{"num_hidden_layers": 11, "hidden_size": 160, "num_attention_heads": 10, "num_key_value_heads": 5, "head_dim": 32, "intermediate_size": 512, "vocab_size": 1473, "hidden_act": "swiglu", "norm": "rmsnorm", "norm_place": "pre", "norm_eps": 1e-05, "positions": "rope", "rope_theta": 10000.0, "rope_fraction": 1.0, "qk_norm": false, "attn_scale": 0.177, "bias": "none", "tie_word_embeddings": true, "parallel_block": false, "init": "trunc", "init_std_qkv": 0.0352, "init_std_o": 0.0, "init_std_up": 0.0352, "init_std_down": 0.0, "optimizer": "soap_variant", "learning_rate": 0.00437, "beta1": 0.95, "beta2": 0.99, "weight_decay": 0.057, "lr_head": 0.00711, "max_grad_norm": 1.0, "warmup_steps": 200, "schedule": "wsd", "decay_fraction": 0.829, "decay_shape": "pow", "final_lr_fraction": 0.1, "batch_tokens": 16384, "max_seq_len": 512, "doc_mask": false, "train_tokens": 105200000, "max_steps": 6421, "dataset": "wikipedia_en"}
Each number is 128 + 24 x the weight over the matrix's rms, rounded and kept within 0 to 255. Layers, rows and columns count from 0. Numbers have three digits each.

# layer 5 attention output (transposed), 320x160, rms 0.13, rows 203-215,234-247, columns 0-159
142116116089114100145149150121125107125179119112148149113147136147082148110129122143118147131079112116147141130120111141124078131133118142097119094165130079174112111129116124110118123123137101111147112113132118107137116126119095154104110134127119094103155154137092115135129183186095126140129131139156109135121145138153176154114143097130108163138147184122116126163130112094123129112105130162126142133118125150116107161153102178128160100125140143125138148107115099125124122125122123
136144122151130111115113115116145148109144136143126100128126130096199099121102087132130136144147132137100122123139147138140129107129106142130125175142154150153127128124129159102120113159143187122096116165104155115123122135109107135131091120121129114102151152124128106101151112123148090109095121113111147116109113144135139100105142150167104133133117112159143127083135134177131110132120146143122130139092119170136114101111173105107146130112138172141138096114148128133086116183155136
096096104128138106157157106129101112161130122139132085149146147114116061121113149149138097100147139112122099144079152140157125162147103110147157152121069097133117145096130135140134148152164162133159126132115165140144116104135105118142119167134140075094081113144117121141117136124124142143140155135146158161116133104106120113116124163113111111145159129154125139091129110112125084130092107140130135139122077154144178122121123104097141158110128144159116124108118119113142116146090088
114149146119139107110098124125107113165091154125133127127141112163125120139165160114109123100110137129132121157113104135118207113168113117168158150129155153085118168122137139131131154120127127158102099118126123140115141146121168083150141114148119167120094117127172149135119109096121120095115121152125129159128143119129107115106140112121139102141081092122120117102130145131136150137122129107123107150132123155111157086089139117102102145136112121115150104147136151138130143081131082
147098124136110109130092123118135108117127137123142127113119130140143126157094131150120128176180103138142152093129146128100088125106137115105144171129152087158180138097147118122122120095111142120126123159160152157143116155108145137137111169121145104091122161077107134118137155088195119096121102109162129100138129176132129149142155132169122198106112104136136135113097123129156134107136137133146107163127120163144090156121130121109136125123112146140150121155121110148132117148139126
099109118086091128126132120123110116096129126153150129106139131103088155112119106164120100168134090112130125092104128115081075107134109108101119109139114100148163131103126095097128116123077132091114099134183136120130143144132121136127122137153102085131137133153117146131108146134168101111107121104160149123118124123131140107134185128168154133129109137130115113126102114127143088106169145141140111097123132136130141126129143110136135116161142179129129121124137105133123136170129145
138097132106114101160155101148130111157150122098144144134137123119103148108146136135116105125145074100152105137098117126121109157150119114123167114142129089130134148096127144116144117101149108139130115093139158138148097156136139126151133157153092125136107132097136141119106140125161118088109123166175113143136116105116101115136139124118123134087129119144109103096144140049168119122111103161160113129135113118134153119132105165112118142092134150151157125169116144148166112114101099
176107161107103129150156140139132127100124099112126098103141133131063129114128118100137147141113113108140135077112131143086088152145133140099111092153142097179134094143107133107128122137110086134155107113158102120126143112162115121169114118132124102144126142132100138139123159160133140145136140129155093131134098066168141097093154093128140140093158142125114131177136121091157093133149122181135114093151151128133134154134093166153151113143108143141131156131121144114135109141092135
167129140142144089127137101150127117159105117137150116128122102085129119178107073119117137099176147118136095122137141139148169133132118128131152138090099170098130116139176120117116150133147143126135106129136107177122128142110138105119147095127082135140105111133174164120131090078133130136153168121155100120151132101122095119057163133141157097142145092134144119109156140146111140125147133103123111076134149120146096103120137073120108157141144163127114136139100145094143173166110125
124134141098150164143122164087133120153083121137097141122136114108134105121142132128139098116120091109136129132090087128073172101139134138146143148147126111135162159104126148117127109106129117147090114130107160154141123138146121118152130138100078144091088150113172139135108110122170112120115112181119106121110150150153114117112142138133122152139092096106109118080121155138160162129106136148134118171154124197132144138115137128094149138127131146133137115167125120155116135106125131
152121168132127098124151129170128076114149135114109141162134117181100138081125153167136180100123119125136133165152142094143140156122130139156126120116092136115102125174133117123149165124165144104127102101122137107141096161146144141142130113158099097145144097149119138115153118119129128124115135114141121137144122108120137149115140136119094123084157136133125161150143153151096132130151094129130103093122142130148129110164100148157091140117136139132117152108089122127129146135176135
138133132126158132143138136132139164089121143116101137109139174143168103118153169110117117169129124162138147134093149140118082130112107116112125084174132079161108129117101153128146141105154070132138123111124135091103116158136133165138093149135132145117131185085111083132120156132132145076138096181147122116109126156122137179163112118119136147085111125107157105140129110067161087130112090102149104164150106156112125155142086184142145090125090085181152139128119142140159081117146160
105121127120125092132132089121112127073141110137170119123135130141076105141158110151113147138098141147155139112143145151147099132152113126109106090158131140169107100152118090128128135139140116133168134107155102148129154122150110125115123129129136130139125135156099106146113123128083135117162139105155158151144140098162127114180147127111130136166123186142091150169126106134121106144114111135111144105143144098134124134134093141126091112154121124155123160109126123144110108126086139
133104099121132101104130110118095122124106144108136157122117108113159160127143142143141125094143119141134103078193159145123140161109155110120143094108100117099143089143118127097123137128107154137126159144180145128170107133122130113139149166114167150151133138090158146127104135148075127096154127127104111142120150156112069141175120134133141137097110166104125130144154130159106124146144100114126105112107105139159119145147130181116108090096141141154088169149118092124157140143074108
066100106158113077180156165107112115102168101078146138135169128106133145122132143140120147134116129101099138152105119067122102084143092138128152138157187102146097138116145106107099158131144118128102102114127107115133148111085126104122110131134121107099122109104167107183147138166110136164113153110149136132109140110198163171038106144121138146134118168130154116105153165100120124134103126141132109130104150114131147154112142133140158158102132144101187140118099113114116106117148144
103124152158122138141156145127149115136109139136103142156097126161127155090087083140150121123141106085137113138105149127104154098139069168126138153125119188153130121110142146130121128147152136114112147136112127145115180136128098167128111109161116117063121160164120103103143118133139166148132149120106132120132152097158157093134111180127104119115112110156115165099128125163144128114137103132124165130109134138139121146130133124096143163129086125187133088126149169161057142128126111
119113110117144108101117113141131132119158117104149120161105107136158102101133119135156139107124137114112161152170198133169138140125114114095109089112117144090145129092193159099102108099162136126142138128085148170150086129130161113125082163157143103131125123141147148099108097126145110157145124152099077152098075151078125101128134136129085136107126149082095100134127081163134152127152118098136104112105110123118109151136128119089106134128097130109094143096179127117107111138157121
154169138070178131108090104133149173178157151140156107085104092134094108139129135155067072135154152170125126097133124130124151150154142133087087116168118089142121103121134125148143107136142082162120157111106154140162115163129156130125112124131113143101100152212114155128094118140172086100127066141158131121124103163131095129161130077123131136165099161125104101129124140107114135162145116154123104121113125122124100124132152141112158106127124109124117137130162138150156049138146075
133119121183100139146135140165099087123114095127140182147117120168139170133140126130149143070120097073135149158167153125144144154091107134119181147103161170123181099134114125159136164171113170104128152117121127143135165164060125151142158142124133107088161148112155122078130142079070183157156136103129105122123128111146149132136107112159139091122131104123132125139115115167136136091142085090173115135131109145154122158131133139078104157083096120179112100129139102092094161105116124
138138121110143142172120104125135095109124076136111145167145131099150140095107167114085139130130116125101113156115114112109137178098132134144160122095095110138143110122145082073122094175106094087103134126093151165162140148130088136152167153116140132157147103124154120121131110104116163149122130134183106118150106132119135177110130115117088166144182141114164092099151139157117142136160124111128113094127133131132121119127196120117149145119171113075117150068132111136123144191109157
093110123102161147133140095100101108145160145131141119156125155098110144102126136121147142125110104154116126101144133126138184132115111133112100105126102110126126128105147084141113109093124090123118158107120142147133129153109141136137123156121115114141142141129162154104108149109122108111122113086109115139123104151092093132108124140160148159109143132134136110095125123111168150111150133132148137148102120099127123145142134130101130114099124113110127132157120157129153115090108126
139105170161129128161110115111137136097102088116104130119136094093154157112146188115105164140133129121119125112155097116140131160114164164124120137146183101127119133146131167130154082140084133116116122134115113130087137115123096102177148150123153128150095123101160152166124116129090135157160135109160102103131092125125135143036126091094088157109123126101128114115183153157156121113117154126142115055131136112128157118112180152120120184135092094083156166163140126111145126139129150
150138144111132146097108076134178140169111116166119122101114124078139120181134132137100137143141107147131160112121136152143132159138190158131101137128116155138117111135114092112118113111105140123127142128134122119149147103128104154116113141139137138103136132156130163094100138109137107120155121142145103112141087143080092122141163103094126142095128113117154119149141171114129128097129176130127138109123120152124105120102119132150080101145146112086120175109157123127150121159136154
134079137114125141124138128133113124111099099114131127118090096161116140127157124113118115138122166103134137092127110138095153086137122124126128094174113141151141120123180089150144113144124151145117170088100136143144119149143087139159134145130097081134119166159161146094134089114135126101107071106152123127126101156162137111126129141123146131133090147139097122123129139140122125131112115125146131112126105153128108117110117136088146133096094105174093090153096122164136113110127109
122095152090137118138143114111121132122149176194103087149138137071146111126123157148150111122146091150138114143127181109145153155148130146145088122139123141097117100156126146132121126082140118118107131134126153098098103123134135116141100123108117141145122116113133118143083183138141083140126169115148113128129170153108120157137143155139134169103121124133103094115168144122137143118123152137125147126169147114110142125120132122167093117147109117076159146115105135166105139113168172
100111158142158131139152136141124126114103126135104183148128160151137132120094143139136119142098133135129102159149126116122124101134103135152173148152144141097114170105138188143110150114152091123128095140153112103058138142109172084106108131109119129115142159135130126145149180099095141119113113109106139127130167166121159124104110153152164107127122094115135115139135097125171135111122119111133124165152151113115112128155141153076108152136096125160152087142134141107119141067114142
105192136174136122171116151143159118116120108090129155139142120114137125142108170139067146129081120140081119182117125093143102131128133121151122156111179130133076143150096159091148108154132088116150122137114111156125145135109096115113117117126122162152086108110134131169138123136104154111159138142136124114164084091133115136156148101138100153143146137117170106121120114115100141120114118129112105115153139124146135144104149119138130158130129167111184140116141112105140135103129173
# layer 5 attention value, 160x160, rms 0.133, rows 107-120, columns 0-159
129125141118134129151121121150164135152125123150143123182116109150125114141121140131166144121124150151121100143139135130120119120114108105121139161087136138159093136158140136099125142114132117148117151088100173116124105163158103150123096162063174152166123088104121105101149116125123132174133107130134101127089083121104131166112097127119114173145143127095155146116115128077136139165147120121126130145119107147111153137103144112135129149113121121118099124158136155131111116151145119
132109129100145097140149149127112119143124114144087123171124144125086111137150076157144166124105140136101112114148137130114150163150113126101141143144150118164143101163180136101155124149135174134121134138150129128135139133125108102147095135114091110119141084119138168082131137100113089104113122124136106121167143132143085108133168166136168151163158125103123102144124105134104101173139129131106148105116127111116151097084139141128118086166128114105146080144144150166142121147128086
123119149126145112134134123117141185115110122125098172096127164088080119104127109157088155131117092131150115147125120112133141093149112131118106156100121123144140128120112106107155115118109151082176129132170110167104137138169178153143112085133122150185124107101117120103137104136123160091101085153075100135132135152161116117136136117085118113106126128157153191135105155120137186092089130106159138136127102105128087134094085157124116161185137106133131167135147130158140134114088115
103080136173085132135112134082097140113163132114131126084155126130106140145110133122134131143115110088121152129089173111128134106078129110143116152094149152114162164124096126127093109116141088137149131129145130114110098122129092122148113143106128113094155157103091117161111138161140114137170131110100143134122143164136144099124093123111158134149137115157165123119114144165152143099133151130137163116168115115099100112067131142119125114146138132109114125135089143135148149158121155
116129119128163080119153143138111142104087131209075079129144124100107144130158090133142126133114132112133093113124102154151151179147159153135149136117093140116125133155102137115155107121095122119096107127105172146092127116167091159109163072142079097179108094142125092123188158101160123152113156150147119162133141107091120108120139123136086116171132145097067131120124133115097092157128129127109113144097114105129172104157106113151092101143120112100130104102140136157155121118144086
115150126149156121154124127109164154134097181117139112155134106129140092164179101112137091071084149119162092123153129163142177150116126124144152127124110153111125160132144123149126150094160155156115135136100125174105182115134108119123087108152139113148117144126128116093160139121122125107175130129098097163120127144125152097129093133127148109152131095142110128113121120110120158193105097156188109170141122113121154129179146115128116170166123121112164087142127174121128082110151099
093096164155128089132120153112138149136117134142124128073184114106139111114109131124113179105138176147121087103116160133153146107091122142161100135126156131132120104114110112103112121138109152135136136122086130142116133135161116126106121091100126114135124117147124113114150115148100139133126110153108135119152108126144143122118097119135125145142084110135136177117153114144135120152133119124154140120135130109104118124146109104117136143118107128127145136144148130132152166109119110
141127127140191162187133124121137135163102170147134140158120150112143093151182131110144080116117103178161120149134123123131091119145135110139174131119094130108088117165192089157151145118139134164143115105119141107151133108156116116066151117136127139121121102125121103152148166137092156101140134124108109117125132155128131184115116136166080136147135084143136155162120109072096130129125093108140118150128140123157127107190127081099133151099119126118144138107126117141120149150099108
142139150157116172151094137076138141052117141057108164115156127161160146142131133122106076101101122133123158140116136144102104145132113110128118102157108138136168098126107110116137163185129129170122123119169118128100099132142164120118147144131114144136112134129111172138087125150131142110128119130120143138108164135140148103139165132131154086138110118144114119110165138135105096146142112144132112160135165094097115152177107137143145117117123105141150115139118108102120158119110145
124122127122085124123097113128118077127144119175124119133138098112109153093131173083141117094122126133147113121142149112166150122114143125129132115087162150094084158114122106154156142128126123107121147160154157141118158147133119111124086115130161087139160110104119095163128130107100155152130105104125119162131138158118098160119102102175157119150102120097145158134118161141113130110139136134122169140104112123118126122143150104128100109150126138086122159114117153136166142136123110
136137140130135147114126152094126151153123115108146175093164159118152112128124114125127133113115155125161114158108136169133078082140103108139120115152130140155135129139134074146094118155170142109176113124098097119093130149121149108146104166075108133148128133126108133122117135103119099145126113153105143122142093125120111107135148129084164145102108108128093122134129141129157093130111126152110113156145148105105108129133103136115180133110125133151158132167182119115130089124120118
100097120167145101140141123140135151171127135197144075101123173100149093093124127162130169137182117096128122121142143114137139117145106138159163130163150128102146121150176133132151112095102140088072135142105136135158101094139151138103160113063136164114120128109151086120129126115113145119076177129124146112176119112120109094152141116144087166107154190113122148130160131147137105111139169132129136124125119135182105105109141076102077116120110138098127081117108115167108185107148108
141123133128171167145128117126156167133120096114149103141084119135151114131098113167141106104165134105138154134130119129122115119157117127125169115138099112115124129144183138132090163090110103155146139130078156122102086136118102108087140130138166159114113125121162115088162141110118107142140140112135131109142149144129164118129150140120119121107163108136143143137128143097145131150142122096167124146081135119123156153105132095156078151120139113127133137178130116162108123153127146
156125112153122121135137171175120105112139117081151144140106137160154123100127148094140128171097149145126164096084124169127121110152142135134110143109146131136093138075101136182115162133138154132144112103106132062112103124098158128135107147131120127135133147139117113118133138114105118128134111085117150142128124124129161097134081145111166149102110089148139117123137099170135086129125145177088140144142132112124103094147118107081104128125124119144165127120134138104106132158118121